{
  "head_dim": 32,
  "norm_place": "pre",
  "init_std_down": 0.0,
  "lr": 0.00695,
  "beta2": 0.98,
  "lr_head": 0.01,
  "warmup_steps": 200,
  "decay_fraction": 0.653,
  "decay_shape": "linear",
  "batch_tokens": 65536,
  "steps": 4375,
  "dataset": "wikipedia_en"
}
Each number is 128 + 32 x the weight over its row's rms, rounded and kept within 0 to 255. Layers, rows and columns count from 0. The size above them is the row's rms in percent of the matrix's.

# layer 5 MLP up, 768x192, rms 0.206, rows 401-436, columns 96-191
size [108  98  95  96  96  98  99  99 106  98 103  94 100  99 100 103 102  94  96 100 101 100 103  92 103 108 103  92  92  92  99 100  94 104  99  97]
[[115 189  59 181 124 124  80 153 152 193 102 111 132 171 126 213 124 174 171  99 138  86 122 135 129 119 118 119 109 124  83 128  96  86 109  74 137 133  87 128 106  94  92 108 117 159 142 138 118  95 159 174 129 188 134 159 140  91 139 141 130 134 164 129 146 153 124 155 109 151 116 135 141 109 122 144  81 156 162 105 110 104  61 122 125 101 167  92 139 145 234  63 100  99  45 108]
 [ 93 162 170 148 176 103 131 153 188 142 135 103 175  91 100 112 120 133 228  74 144  49 111  97 185 200 119  98  97 158 121 141 131 132 156 127 133  85 146 135 184 148 120 176 107  76 100 116  87 150 176 146 118 162 122 156 169 173 112 113 126 109 156 159 187 122 122 157  87 134 146 178  98 119 149 146 135 163 180 147  65 218 128  58 126 105  96 158 165 156 110 134 106 168 149  94]
 [148 119 143 105 129 132 147 187  66 123 170 122 113 110 130 144 105 131 103 178 134 170 129  79 159 141 140 202 178 155  97 177 143 144 149 176 122 126 145  59 138 125 169  76 160 126 167 196 181 109  94 144 103 165 141 173 160 105 165 126 174 102  78  48 112  91 199 157 128  42  64 131 119  91 113 141 160 111 142 127  89 103  99  91 135 159 162 112 153 106 149 175 151 101 154 117]
 [109 137 149 110 123 158 117 185  91  66 195 137 119 168 109 107 146 117 142 116 109 167 157 115 173 168 136 125 106 164 110 115 118 171 127 144  83  83 158  90 138 147  81 126 157  77 138 127 134 123 129 207 154 111 167 166 109 118 148 154 154 108  78 108 138 127 131 118 200 143 138 115 178 136 144 145 169  94 159 134 183 131 179 108 177  86  64  93 117  89 132 200 107 113 158  81]
 [178 118 219  87 131  91  86  95 155 122 109 142 106 159 115 104 109  86 102 101 142 139 133 163 143 172 109 132 112 124 143 157 103  79  85 116 144 163 139 100 116 166 145 147 136 140  68 149 100  98 202 119 143  99 115 119 165 142 164 146  80 127 127 123 104  96 148 118 144 176 122 210 159 147  93 147 137 121 184  83 188  99 157 140  93 120  99 150 122 128 151  95 121 128 130 134]
 [123 151 131 147 131  99 149 100 145 157 122 160 134 136 136 107 120 176  81 118 131 119 177 148 102 125  65 113  88 100  48 110 172  85  91 102 162 108 138  95  98  98 150 180 109 165 103 107  97 168 196 182 147  67 164  99  79 120  52 168 128 252 112 104 130 113 152 123 157 125 109 151 169 141 144 135  99 114 119  58 108 115 162  93 137  96 167  72  88 110 138 121 126 109 138 139]
 [107 166  94 159  91 102  48 116 135 136 157 103  74  80 160 128 149 107 150 129 141  72 124 171  68 178 197 134 141 101 124 106 128 188  72 102 109 189 129 167 107 123 148 101 172 141 137 115  66 146 117 107 151 141 111  67 125  74  76 134  88 113 152 114 191 128 144 172 102  95  87 135 118 208 151 128 138 141 159 105 132 148 122  95 148  67 112  90  84 104 104 102 162 125 103 115]
 [119 187 147 122 129 149 113 134 150 120 106  91  79 147 112 142 116 137 120 124 126  96 152 123 126  99 156  96 183 118 157 144 107  97  58 114 102 165  79 133 154 142 107 128 153 167 107 122 132 144 179 132 120  91 142  95 122 133  48 103 126 130 110 158 128 107  86 121 151 118 145 170 121 138 155 121 105 149 102  91 108 208  73 170 203 151 104 140 155 140 136 129 125 116  97 113]
 [115  67 169 138 179  87  68 120  67 108 158 125  91  77 153 154 202 127 178 112 129  59 109 128 185 111 172  88 144 120 111 179 168 177 125 126 143  96 166  99 130 145 180 129 128 119 148 178 172  91 109 130 118 162 164  77  79 135 151  78 142 137 152 153 197 102 145  86 149 141 168 126 122 100 139  94 106 202  87 140 138  99 127 182 118 133 101  91 138 151 139 139 145 164 171 114]
 [141 156 152 127 130 134  65  76 119 159 139 111 140 135 150 103 150 172 105 112 165  81 128 110 127 107  91 157 145 230 139 154 108 132 128 180 143 101 225 147 140 154  78 107 133 153 112 209 113 119 177 139 162 112 181  78 157 158 120 135 148 146  83  94 132 108 140 104 132 154 137 178  92 134  50 154 150  68  98 155 129 129 143 136 170 145  90 131  86 194 142 146 149 127  59 112]
 [165 155 156 155 178 136  81 108 110 206 143 126 117 165 116 159  86 111 126  71 121 151 107  56 101  27 113 109 181 105 114 137  86 181 159 114 116  79 127 103 147 171 141 103 108 145 150 138 187 103 145 140  18 137 107 135 125 169 106 158 127  62 130 147 157 134 154 120  96 109 120  98 190 151 149 150 124 159 154 127 105  92 121 146  85 107 103 111 133 167 148 123 155 117 123 136]
 [121 167 169  98 169 129  70 115  94 145 139 114 116 132 121 119 103 127  86 102  77 141 156  93 121 142 108  84 128 157 180 134 107 181 176 117 141 126 102 130  82 136 176 161 124 121 139 122 127  86 142  90  97 108 130 192  87 141 178 111  73 157 154 112 126  90 144 136 173 186 121 143 166  70 175 158 113 120 132 127 123 153 176  91 146 127  84 210 149 100 157 120 178 136 103 155]
 [113 138 163 143 147 145 103 155 104 120 141 137 112 134 133 166 132  91 129 168 113 120  98 153 103 100 142 115 136 127 166 147 135  92 170 110 160  76 132 137 163 117 142 151  95  72 118 174  96 123 181 132 161 144 105 201 103 162 132 111  56 153 158 153 107 119 135 107  98 148  59  97 115 117 139 119 143 108 109 106 171 130 110  97 169 125  93 121 115 176 102 141  95 190  80 204]
 [185 138 200 153  93 159 131  39 150  94  71 121 128 101 128 160 157 127 146 141 155 102  85 172  64  93 151 139 148 138 125  61 104 174 106  68 107  84 143 100 160  97 130  90 181 116 118 151  60 154 108 119 146  99 138  85  93 157 142 150 191 120 135 111 118 148 107 174  32 119 156 164 138  75  76  89  81 124 194 133 161 134 138 114 124  76 112 136 115 147 155 131  95  87 103 163]
 [115 139 177 153 141 158 130 122 121 126  92 157 157 132 116 146 139 183 128 182 106 124 124  97  85 129 146 139 131 136 186 108  96 149 141 141 155 112 163 190 130  80 106  48 166 137 130 122 106 132 109 176  48 115 125  85 132  80 165 113 145 108 134 195 142 123 143 182  58   9 112 140 150 154 136 151 115 120 144  86  82 168 138 155 142 143 130  36  91 113 119  99 154 157 189 109]
 [139 134 122  94  79 102 129 135 120 103 136 182 125 118 130 152 110 133 146 107 115 110 124 155 141 125  93 122 144 206  95 108 129 181 100 136 106 211 131 122 100  88 128  66 117 183 127 111 125 162 163 138 126 148 101 117  57 168 120 181 165  92 112 154  73 119 152 100 154 114 182 118 138 112 174 117 197  98 120 128 177 130 153 115 150 163  56 123 125 121 111 114 100 152 178  93]
 [114 112 126  98 112 159 137 212 124 103 103 130 128 110 131 108 107 143  73  82 166 131 179 155 167 118 142 158 124 151 153 107 232 125 119 105 125  80 113 154 128 130  95 103 164 141 125  89  96  96 118 124 198 162 120 171 131 132 149 133 208  98  94 122 162  86 159 129 120  99  80 182 151 123 122 127 105 128 107 103 101 151 102 160 121 147  92 144 164 116 126 143  87 110 117 142]
 [162 160 134 122  91 120 100 184 175 181 166  97 136 131 140 111 159  94 113 116 127 110 132  93 121 161 146 192 119 148 153 195 131 159  99  83 132  65 137 114 134 115 196 128  66 147 143 119 153 130 131  89 129 196 140 109  85 137 140 142 166 130 121 101 123 135 126 121 104  81 169 133 128 136 178 147 107  82 172  39 147 157 173 138 143 117 105 151 111 103  61  75 188 143  39  88]
 [122  67 101 143 146 112 156 122 113 103 198 134 129 108 130 135 168 151  67 134 116 207  55 108  60  60 105 151 109 123 142 194 172 177  84 102 157  56 120 111 104 142 111  82 161 151 148 102 157 128 118 106 138 129 165 122 141  92 118 142 157 166 110 116 138 155  90 129 120  79 118 141  90 143 147 110 141 120 155  65 116 169 191 165 173 130 110  87 133 139 134 110 162 118 148  96]
 [146 147 153 164 183 136 131 171 158 143 119 146 130 152 111 114 153 180 148 179 166 110 199 194  89 156 103 173  77 187 101 129 100 128 141 162  90  94 118 172 157 153  71 106 172 102 140  75  67 120 107 120 157 120  67 113 141 178 135 157 176 159 161 112  54 108  98  75 129  85 143  89 107 105 184 126 154  77 145 173 144 157 183 126 145 152  94 126 111 115  94 132 114 134 125 100]
 [140 122 112 158 114  95 171 125  50 132 171 128 111 128  62 127  92 142 102 111 104  98 111 136  98 139 139 174 104 117 129  91 123  95  94 119 140 138  98 186 116 106 114  91 140  99  99 160 170 143 118 151  72 172 151 123 158 179 170  82 134 144 125 127 162 151 104  95 162 115 101 107 122 122 107 128 111 100 159 126 145 135 117  98 130 120  90 142 130 155 167 161  79 121 171 206]
 [121 136 138 135 120 115 159 102 125 119 148 121 121 139  91 170 121 121 178 142  77 187 126 142 141 153 128 110 134 151 141 115 174 149  46 126 138 127  72 145 144 165 135  58 178 146 158 156 136 147 127 113 128 125 125 141 148 157 153 163 157 117 118 117  99 140 116 138 129 110  97 138  96 112 127 116 102 132 117 124 117 208 141 154 152 143 163  87 137 133  63  55 138  84 103 167]
 [130  72  96 136 164 166 125  67 151 133  91  83 122 119 127 131 162 162 143 180 125 188 123 117 115 133 144 111 154 117 140 169 149 100  48  99  33 128 127  70 125 182 158 100 152 185  70  99 139 161 115  98 135 138 165 173 142 137 151  94  76 162  95 145 119 133 146 121 136  93  72 115 109 160 103  94  86 163  75 122  75 154 158 122 161 103 134 129  98 142 137  94  84 103 135 111]
 [150 138  66 119 163 159 104 179 144  73 126 107  86 149 121 163 150  89 130 138 109 140 150 145 151 167  76 170 127 129 150 126 136 159 191 184 145 128 155 140 146 160 112 108 134 192 124 152  86 181 121 123 149 108 153 108 137  98 135 149 109 167 136 103 110 100 157 148 148 175 124 166  66 138 101  89 188 144  53 133 138 102 144 130  72  98 112 144 121 126 152 108  96 122 106 147]
 [ 98 181 183 142  86 168 128 127 110 217 150 111  70 182 106 129 155  91 158 113 162 163 117 168 128 155 149 123 107 143  85 120  69 168  99 135 139 145 104 118 156 104 164 137 155 152 130  38  88 154 129  79 125 112 138 201 156 125 194 138 172 108  69 141 169 142 160 154 124  91 139 107 128 135 149 190  86  85 103  92 142  93 143 131 110 112  79 152  87 152 117 140 132 114  78 184]
 [164 111 109 121 136 151 101 115  42 133  87 154 142  79 119 110 173 136 159 168 183 128  44  83 131 142  57 117 143 169 106  88 102 115 197 170  87 138 182 147 135  96 113 162 144 147 198  84 116  76 135 109 129 105 185 105 170 119 144 137 105 183 147 119 115  75 179 102 124  84 141 142 120 105 116 120 164 159 143 160 132 185 112 180 143 169 160  99 105 143 105 150 168 143 148 160]
 [137  91 136 136 144  97 134 116 121  97 143  79 143 111 103 122 112 134  77 152 103 151 173  80 103 118 123 222 208 148 154  96  77 159  78 180 153 137  56 133 148 107 134  83  99 215 104  83 163 142 112  96  98 101 141 109 141 118 104 140 112 171 108  39 143  96 176 122 130 124  96 126  69 131  97 101 159 147 155  75 176 130 139 107  84 178 128 105 140 186 132 107  82  74 176 181]
 [171 134 163 132 131 110 143 136 113 114 122  82  78  79  60 142 113 161 171  89 173 129 148 151 141 189 126 134 132 206 180 136 158  95 102  96 118 117 169 151  80 162  73 160 148 151 111 159  89 180 135 117 150 149  59 132 109 120  96 106 138 148 135 104 106  62 110 154 139 114 150 175 148  80 169 130  86 139 104 115 170 157 120 123 151  83 135 123 135 118 122  98 153 114 143 167]
 [116 134 161 119 133 113 119 166 159 130 152 137  95  26 155 164  86 132  98 149 132 131 157 133 144  79 106 108 132 151  92 202  94  85 115 126 141 130 144 129 109 169 165  80  83 124  99  78 128 134 145  76 145  81 109 148 130  98 188 158 147 143 123 130 112 161 149 129 135 137 147 133 226 119 122 109 110 150 105 125 166 144 216 113 147 162 102 109 143 176 143 195 158 131  92  61]
 [103  71 136 150 119 102 116 172 147 172 149 162 116 101 156 156 134  85 136 134 157 132 127 112 186 100 113 113 152 230 126 116 133 108 199 134 129 109 117 144 114 168 101 145 110 138 104 149 132 171 151 129  42 125  96 144 122 134 130 124 152 100 144 111 163 115 132 191  99 134 131 104 135 153 128  52 134 117 210 140 130 192 148  91  87 153 156 127 107 102 140 117 137 140 121 170]
 [124 129 123 182  71 141 125 114 109  84 115 140 119 131 118 185 152  97 117 118 180  93 118 176 123 167  75  95 158 129 121  86 175 146 142 128 176 171 109 142 154 121 126 136  78 128  66 149  99  91 105 116 147 122 167 130  73 131 110 118 111 112  64 155 112 163 103 113 111 109 109 113 142  67  89 178 101 133  98 171 116 164  83 203 172 115 136 176 132 203 131  91  78 113 154 129]
 [120 101 109  96  89 112 181 128 174 141 125  81 124 143 108 143 181 129 144 132 105 142 118 167  76  86 123  99 169 106 179 159  93 164 133  36 112 132  90 134 129 114  61  81 190 122 143  79 118 140  88 174 110 121 127 200 115  98 128 123 170 148 162 147 132 200 126 174 121 127  97 134 104 156 110 140 145 170 186 115 105 156  85 123 184 137  44 105 143 142 124 129 134 123 118 106]
 [ 98 179 164  80 135  81 153  74 131 145 166 100  97  87 152 170 106 123 128  70 143 102 121  37  91 100 130 147 140 143 103 124 156 106 136  66 145 187 142 162 146  60 122 184  83 130 162 137 112 140 153 127 136 159 115 138 155 187 151 122 157 158 101  87 121 101 103 131 127 127 126  73  85 101 138  92 110 134 113 121 139 197 140 108 112 103 157 139 108 121 154 124 172 172 118 155]
 [124 133 118  92 123 151 121 164 100  54  68 153 107 179 181 146 202 166 136  85 118 160 110 123 120 122 167 112 148  74  38 145  91 151  71 132  67 158 112 121 203 125 150 131 101 117  81 150 131 103 167  99 159 147 205 130 118 100  74 188 131 119 101 121 130  99 137 102 108 103 101 114  99 118 146 136 149 138 132 143 113 159 125 103 171  89  98 137 150 120  75 117 116 106 133 115]
 [140  82 197 126 130 147 105 125 187 119 155 103  50 159 135 165  74 154 175 123  75 146  96 143 107 112 192 106 103 127 126 125 104 158  88 113 158 108  93 152 114 144 153 100 108 107 111  55 154 155  77  99 114 112 155 131 133 159 113  98 143 119 133  84 194 136 133 125 152 164 142 105 164 109 171 185 110  97 186 121 134 112 185  85 135 135  84 115 161 157 156 117  53 131 128 138]
 [100 132  73  93 184 133 125 126 192 119 109 144  82 151 129 131 182  67 138 206  89  35 144 221 134 180 141 115 139 128 113 142  85 122 169 153 126 144 111  66 157 147 140 148  71 161 167  98 109  97 131 131 164 127 195 106 131 140 120  99 129  95 142 119 123 155 153  93 146 142 177  91  87 153 164  77  91 104 141 108 171 129 149  76 128 120  80 170 113 144 108 139  77  90  96 146]]
# layer 5 MLP down (transposed), 768x192, rms 0.208, rows 401-436, columns 96-191
size [ 95  94  94  95 100  95  97 109 105  94 107  90 102 101 101 107  97 101 100 101  99 101  99  99  88 108 102  83  88  85  99 108  94 103  92  99]
[[144  90  90 228 132 124  97 125 112 170 164 152 179 117 143 121  88 171 127 134 153 108 152 107 158 122 157 113 117 170 124 118 123 102 147  65 172 147 131 106 119 153 139 109 116 116 174 187 125 141  89  94 138 134 105 143 154 113 113 105 106  53 158 112 128 121 121 120 151 152 155 118 169  89 124 202 109 130 167 127 137 134 113 109  95 115 134 154 104 183 171 114 162 149 177  87]
 [130 124 162 118 161 102  99 162 161 129 150 137 161  98 215 155 120 165 172 145 129  83 113  79 127  85  84 121 112  85 116 127  73 150 155 177 106  80  85 109 134 140  93 136 143  77 142  88 190 161 111 109  94 101 189 110 111 154 147 144 196  81 142 128 132 127 157 131 164 115 173 156 100 163 138 122 141  85 126 154 126  64  92 158 191 149  38 179 166 138 187 152 100 159 156  82]
 [122 104 143  77 162  80 151 137 161  84 102 162 167 143 103 137 192 137 124 128 161 100 112 166 182 130 147 138 100 132 112 157  97 161 146  80 102 171  87 152 202 133 133 165 120 185  46  79  66 143  66 197 132 140  88 141 106 129 125 118 104 132 105 143 159  92 131  94 118 136 101 129 154 113 100 210 157 153  79 130 135 109 140 160 111 114 142 127 130 149 160  90  72 184 165  84]
 [183  93 202 117 126 101 114 103 135 170  91 125 118  67 132  95 111 123  88 103 109  31 111 124 124 109  95 130 136 103 105 107 141  92 114  87 103 161 141 171 135 127 181 169 118 123 140 106  70 156 146 145 105 110 104 114 123 114 139 101  93 141 110  84  35  93 122 179 101 138 150 100  68  94  95 190 124 120 112 125 140 110  95 148 119 133 169 140 159 188 118  87 110  50 126 130]
 [109 170 126 147 127 121 160 141  73 150 149  71 137 105 133 109 109 114 159 121 107 135  72 101 107 109 142 122 142 158 190 138 131 152 169 105  38 143 144  88 159 113  91 103 114 147  86  93 149  99 104 145 133 127 107 130 142 107 116 128  73 179 123 173 192 197 151 155 153  80 119 172 136 130 164 177  69 105 107 144 124 147  72 115 145  77 159 126 147 119 118 159 108 135 121 144]
 [ 84 118 166 170 164 130 129 115  89 154  69 121 164 183 105 136 107 159 117 143 151 133 114 114 123 113 141 141  99 104 124 135 133  54 169 116 128 132 190 194 103 116 119 181 131  94 196 139 195 156 143 182 107 118 157 183 137 168 153 116 108  98 136 149 173 187 149 157 133  97 128 166 148 123 146 132 104 102 154 123 100 112  99  89 122 134 125 113 141 126 157 149 149 179 184 188]
 [117 154 135 146 166 123  74 164 136  83 143 156 121 142 110  87 142 210 138 153 173 162 143  91 103 113 175 122 144  89 101  71 131 157  93 157 121 163 126 132 133 133 135 192 162  68  98  95 141 130 145 140 175  83 149 124 143 125 151 111 150 202  85  95 122  73 134 112  93  76 143  89 100 117 124 128 181  91 188 145 106  68 150  79 112 113 178 162 141 123 116 164 133  78 118 138]
 [142 123 114 125  80 135 159 147 135 144 129 128 116  91 146  82 118 103 151 142  87 130 151 121 166 156  49 116 147 146 148  89  87 178  72 113 140  99 100 123  88 112 125 133 174 132 140 142  94  77 124 213 122 101 178 116 106 119 139 117 161 186 131 129 150  89 137 119  92  81 182  73 114 156 186 153 119 151 124 106 172 124 102 157  44 112 132 146 185 109 110 150 149 125  77 167]
 [144 166 192 188 151 138 123 127 130  82 165 152 136 151 154 141  85 127 169 186 112 110 104 132 100 131  50 152 102 172 125 114 157 149 145 172 141  77 115 116  90  75 185 180 109 133 104  73 111  97  77 170 128 156  89 123 174 140 123 147 161 132 146  88  71 119 181 130 172 122 157 166 107 185 103  77 134 115 107 118 136 119  93 163 118 133 153  96 163  85  89 183 130 103 123  68]
 [122  58 143 142 146 155 166  92 134 133 128 108  59 198  83 127 166 143 132 113  99 149 137 128 168 151 145 157 126 158 139  65 103 116 106 159 155 168 135 148  94  75 132 170  76 119 159  89 135 112 120 147 115 135 126 130 111  70 138 171 103 177 148  84 110 159  78 140  81  86  82 112 103  69 123 125 136 115 131 105 133  99 123 152 121 134 158  87 129 157  69 126 120 117 133 164]
 [143 113 146 153 173 111 107 102  95  63 110 111 149 119 146  69  92 174 115 106 130 112 143 112 156 142 152 138  99 125 159  91 156 148 127 120 131 143 174 120  73 157 122 143  74 105 109 170 104  91 114  91 123 170 175 208 100 160 133 143 129 168 172 149  74 114 141 135 183 181 156 142 114 155 130  86  78 149 157  66 133 119 165  35 115 131 124 119 143 177 111 179  86  72 127 147]
 [105 137 117 134 118 118 172 131 136 106  92 139 150 155 159 178 131 113 129 169 121 124 197 132 146 147 163 169 147 182 182 157 128  49  79  70 131  76 170 128 165 135  76 104 138 172 105 119 119 112  88 149 194 158 118  74 200  77 103  89 127 170 140 164  98  91 128 110  84 137 167  87 137  89 190 137 135 118 169  65 143 117 113 135 111  81 140  83 140 136 137 132 129 149 145 154]
 [117 122 121 104  91  96  99 141 153  77 105 116 160 126 143 127 119  88  98  91 180 146 117 170 131 178  91 123 160 137  79  98 154  95  84 125 110 154 190 133 123 132 162 138 109 119 135 154 119  83 134 164 140 114  62 161 149 104  79 111 173 159 133 132  47 164 137 129 169 109 118 162 100 128 128 192 130  85  90  99 111 148 135  92 175 165 153 122 105 107 136  99  73 152 146 129]
 [111  91 159 104 152 116 120  95 127  95 119 198 197 114 122 106 112 113 123 116  59 122 200 102 177 135 141 123 138  90 113 174  94 104 121 169  82 145 136 115 100 112  94  83 173 113  84 155 141 120  78 117  89  58 130 178  96 109 125 125 115  73 120 139 176 121 119 172 145 132  67 145 158 125 140 123 148 120 131  74 134 149 184 174  77 138  68  97 169 132 131 148  98 124 164 127]
 [ 99 128 185 140 100 147  76 135 122 167 135 107 183 119 116 140  53 149 136 169 177  95 231 129 159 146 201 150 119 139 139 123 115 135 140 169 138  84 169 134 106 134 163 148 157 100 157  74 148 123 123 121 124 120 114  75 145 112 143  89  89  94 135 155  86 182 131 179 112 185 134 139  85 138  75 149 175  87 123 171 187  82  95 127  98 155 106 122 101 144 101 102 164 168 127  79]
 [ 67 126 146 114 111 120  86 114 159 107 125  84 151 151 116 187 106 146 125 149 113 110  99  68  94 162 144 126 142 117 155 144 155 119 113 129 149 154  85  92 190 133 114 140 146 183 108 118 141 118 105 122 158 198 132 162 137 120 189 150  89 108 111 102 132 101  69 103  76 142 110 136 144 123 126 168 112 141 130 162 123 136  98 165 195 147 127 141 162  67  83 126 148 108 155 149]
 [ 69 125  85 117 156 154 126 153 154 112 165 114  81  97  78  81 122 152 113  88  56 108 131  78 174 166 120 147 125  84  76 123  51 146 148 111 159 147  98 121  95 130  74 123 115  86 155 118 110  36  83  73 126 189 134 181  60 158  95 139 139 190 135 165 111 147 141 144 192  97 159 134 155 112 142 115 144 103 131 118 133 152  83 175 104 116 129  94 173  61 134 141 104 150 129 105]
 [147 148 143 124 137 144 176 164 179 144  40 114  42 125  98 101 173 105 201  95  97  79 126 117 149 162 122 124 111 151 135 121 151 137 110 170 111 197 101 163 129 148 205 181 141  80 154 111 120 115 111 119 115 113 172 140  95 120 115  82 117 126 126  93 140 197 139  94  90 137 128 126 124 159 126 124 108 158 126  88 212 148 149  71 164 111 137  92 144 117 158  88 141 129 134  90]
 [131 107 111 115 111 106 120 170  99  93 121 118 163 134 136 153  97 161 141 151 118 118  93 121 163 108 137 137 166  99 138 162 115 109 151  75 173 121 181 164 160 117 144 132 171 156 125 144 102 113 112 118 195 113 110 103 129 166 156  98 158 176 165 105 170  86 148 154  99 149  77 182  94 134  89 147 190 143 134 158  96 134 134  91 139 143 107 147 144  67 143  96 159 118 107 118]
 [195 158 138 132  35 144  90 151 118 137 176  96 128 115 155 102 154 118  61 138 100  94 179 138 156 135 208 156 146 124  93  84 166 128 146 185 124 115 118 129 136 161 131 110 129 174 167 146 155 111 122 193 135 124  14 128 103 158 111  93 119 141 149 124 190 110 155  37 129 204 204 149 134 120 127 143  95 138 180 138 145 101 149 119  91  57 118  63 164 120 168 102 170 161 138 148]
 [ 81 140 157 140 146 178 109 108 117 105 122 168 133 142 133 148 149 142 153 124 144 132 158 164 118  96 100 124  97 123  76 153 131 142 112  70 189 123 158  59  99 123 124  97 107  98 108 127 123  67 127 121  73 137 135 102 106 105 141  94 138 117 144 142 128 134 128 207  78 139 126 130 176 174 130 139 110 147 146 144 107 135 135  96 137 142 109  98 103 139 161 104 185  66 136 167]
 [163 111 141 130 149 159 139 121  96 162 163 119 105 140 149 122  81 135 119 132 145  77 122 114  86 126 180 161  92 110 172 131 122 159 137 103 135  89 136 138 122 172 131 138  81  99 121 139 134  93 118 148  68 212 139  97 132 127 142  90  95  79 104  87 174 205 156 132 141  88 120 122 118  75  95 109 109 102 136 158  58 170 109 164 110  34  68 157 135 138 102 138 183 131 149 110]
 [134 141 101 113  98 104  81  67 133 122 144 185 124  72  98 177 185  84  94 117 108 174 203  99 157  97 120 114 120 116 109 167  96  84 153 143 147  83 142 113  85 176 131 114 118  97  86 118 173 155  95 199 113 112 177 131 149 165 176 106 128 114 168 184  97  97  98 177 147 181  90  93 162 183 128 134 170  68 168 131 148 161 118 123 163 121 163  87  75 121 186 137 108 195 120 156]
 [197 139  90 101 193 133 102 142  88 123  90 150  88  97 175 188  74 116 152 138 100 153 118 115 125 124 131  57 110 134 156 107  92 121 185 164 160 135 119  96 140  83 162 144 119  63 154 160 130 111 144  93  98 105 102 120 110 103 200  78 140 216 123 128  86 141 114 103 165 113 155  75  70 112 114 106 121 136 133 134 124 113  96 126 129 125 135 108 147 102 164 100 102 128 172 120]
 [ 95  97 111  98 119 102 130 131 128 164 118 130 104 100 117 127 150 184 150 179  47 123  81 125 116 118 111 153 114 124 123  94 142 131  73 109 172 151 135 105 126 117  61 151 127 142  93 144 193 228  84 135 159 124  75 137 139 121 133 145 132 128 149 159 152  98 162 132  85  63 212 128  90 161  93 164  75 100 123 139 104 150  68 163 135 201 142  93 100 139 126 123 142  98 162 126]
 [103 165 156 163 116 121  72 133  74 119 121 161 149 148  73 100 123 182 182 128 126 143 173 108  75 173 167  40  81 145 163 167 100 158 109 136  93 129 113 131 153 129 122 105 114 115 109 133 139 136 104  88 179  79 111 161 127 154 130  94 147  75 145 150 142 179 114  80 127  97  58  81 114 124  91 116 118 164  94  77 138  85 121  67 179 109  96 106 116 190  66 131  97 106 119 144]
 [153 189  85 154 105 144 121 111  81 111 146 102 163 157  84  97 134 161 156 114 162 136 146  89 167 127 129 161 161 162 120  82 154  76 159  98 138  98 113  76  62 147 109 114 126 120 108 112  84 131 122 157 167 130 104  66 150 114 121 119 178 165 148 149 201 138  80 129 127 133 117 151 146 105 109 122 106 109 173 169 109  81  73 183 147 165 161 160 128 147 135 115 111  63 134 110]
 [ 58 167 132 171 165 137 127 126 175 171 123 128 176 184 125 122 128 131 117  92 145 116 120 147 141 139 116 150 125 115 119 143 118 191 183 163 108  85 141 116 173 189 139 101 111 134  75  85  76  61 173 143 129 170 137 144 126 126 122 127 137 142 140  99 122 118 170  99 127  90 142 103 119  73  91 125 134 128 157 146 141 165 144 137  93 117 147  19 156 151 118 143 145 189 147  97]
 [ 84  90  47 122 148 124 170  86 145 143 116 145 151 151  84 159 143 141 128 147 171 143 142 149 128 126 108 116 148  80 101  70 167 134 104 146  73 176 138 145 146 119 117  85 139 164 103 127 150 125 144 173  93 113 131 190  55 140 132  70 120 140 128 120 124 141 137 103 109 163 148 139 100 152 159 105 127 121 106 149 121 125  91 154 140 101 169 204  76 117 138 131 164 153 162 182]
 [184 146 162  79 103 146 145  63 159  81 111 116 123 181  97 104 123 102 129 123 107 150 137 170 116 138 179 127 105  90 111  93  66 118 133  90 103 136 159  52 148  64 156 130 144 165 126 120  55  79 117 118 180 128 119 141 128 122 109  96 103 144 153 147 131 130 145 129 138 164 135 157 138  70 134 200 150 190  49 146 121 118 124 181 143  77 106 127 153 199 101 132 115 138 130 136]
 [ 89 163 152 116 142 137 188 113 131 172 120  98 130  92 165  82 132 198 116 125 147 176 132 139 148 117  86  99 151 147 132 139 139 160 135 105  89 140  89 103  96 176 133 109 134 124 119 122 131  78 104  99 115 142 190  74  81 132 117 129 183 174 135 114  94  66 144 101 161  93 141  46 161 137 180  78 108 153  97 159  98 115 205 161 166  92 111 119 143 137 132 118 129 140 152  70]
 [118 126 153 135 169 137 117 143 132 143  93 205 110 172  67 154 130 183 133 173 103 144  77 124  95 142 162 180 115 112 111 179 122  80 118 146 152 145 150  95 137 106 133 186 148 187  94 149 128 108 122 179 179 172  53  86  75 166 127 108 129 160 130 147 102  70 155 112  58 109 109 154 105 100 158 137 128 173 139 155 107 118 134  80 163 120 131 166 135 147 114 166 132  89 112 172]
 [ 91 110 115  75  97 119 114 122 136 152 103 171 140 143 107 118 120  80 143 142 152 131 131 137 163 110  66 143 114  83 113 105 141 154 129 121  47 123 117 110 146 108 128 141 114 168 113 151 119 167 169 127 147 147 106  61 168 147 100 142 111 145 125 119  92 110 135 167 123  86  54 156 135 126 185 151 171  99 136 145  81 138  95 127 169 106 155 206 156 105 192 102 167 145  68  70]
 [124 130 139 139 145 143 118 124 153 116  96 193 107 144 149 141 167 131 183 108 131 164 141 155  72  98  93 131 130  99 137 140 118 153 142 116 148 103  95 204 126 114 117  91 109 173 148  97 146 125 132 115  73 167 129 104 155 184 157 118 158 122 160 119 123 148 103 210 109 118 111 143  86 116 157  95  98 148 131 122  69 172 142 181 179 119 204 153 131  82 118  88 154  68  96 197]
 [123 111 111 143  52 113 168 152 124 138 124  97 114 137 110 128 143 122 150 116 156 137 126 152 174 116 122  89 107 141  94 121  67 228 139 128  99 117 140 100  73  89 137 139 153  62 146 122 160  88 139 159 148 185 108 135  95 161 126  99 105 131 135 155 143 110 119  88 152 148 174  88 110 209 112 184  89 153  72 149  77 133 144 102  61  82 136  93 119  97 151 129 171 109 136 157]
 [122 163 121 138 201 178 130 118 113 158 129  71 101 142 131 150 126 129 111 164 108 144 144 159 138  89  98 133  77 123 115  79 139 142 153 100 120  97 147  78  72 113 121 115 146 141 161 166 138 134  90  79 135 169 148 129  62 147 203 187 139 157  85 164  97 148 205 156 222  96 185 123 150 163 142 107 171 160 136 103 147  97 100 105 102 115 149  95 106 140 136 162 100 149 140 135]]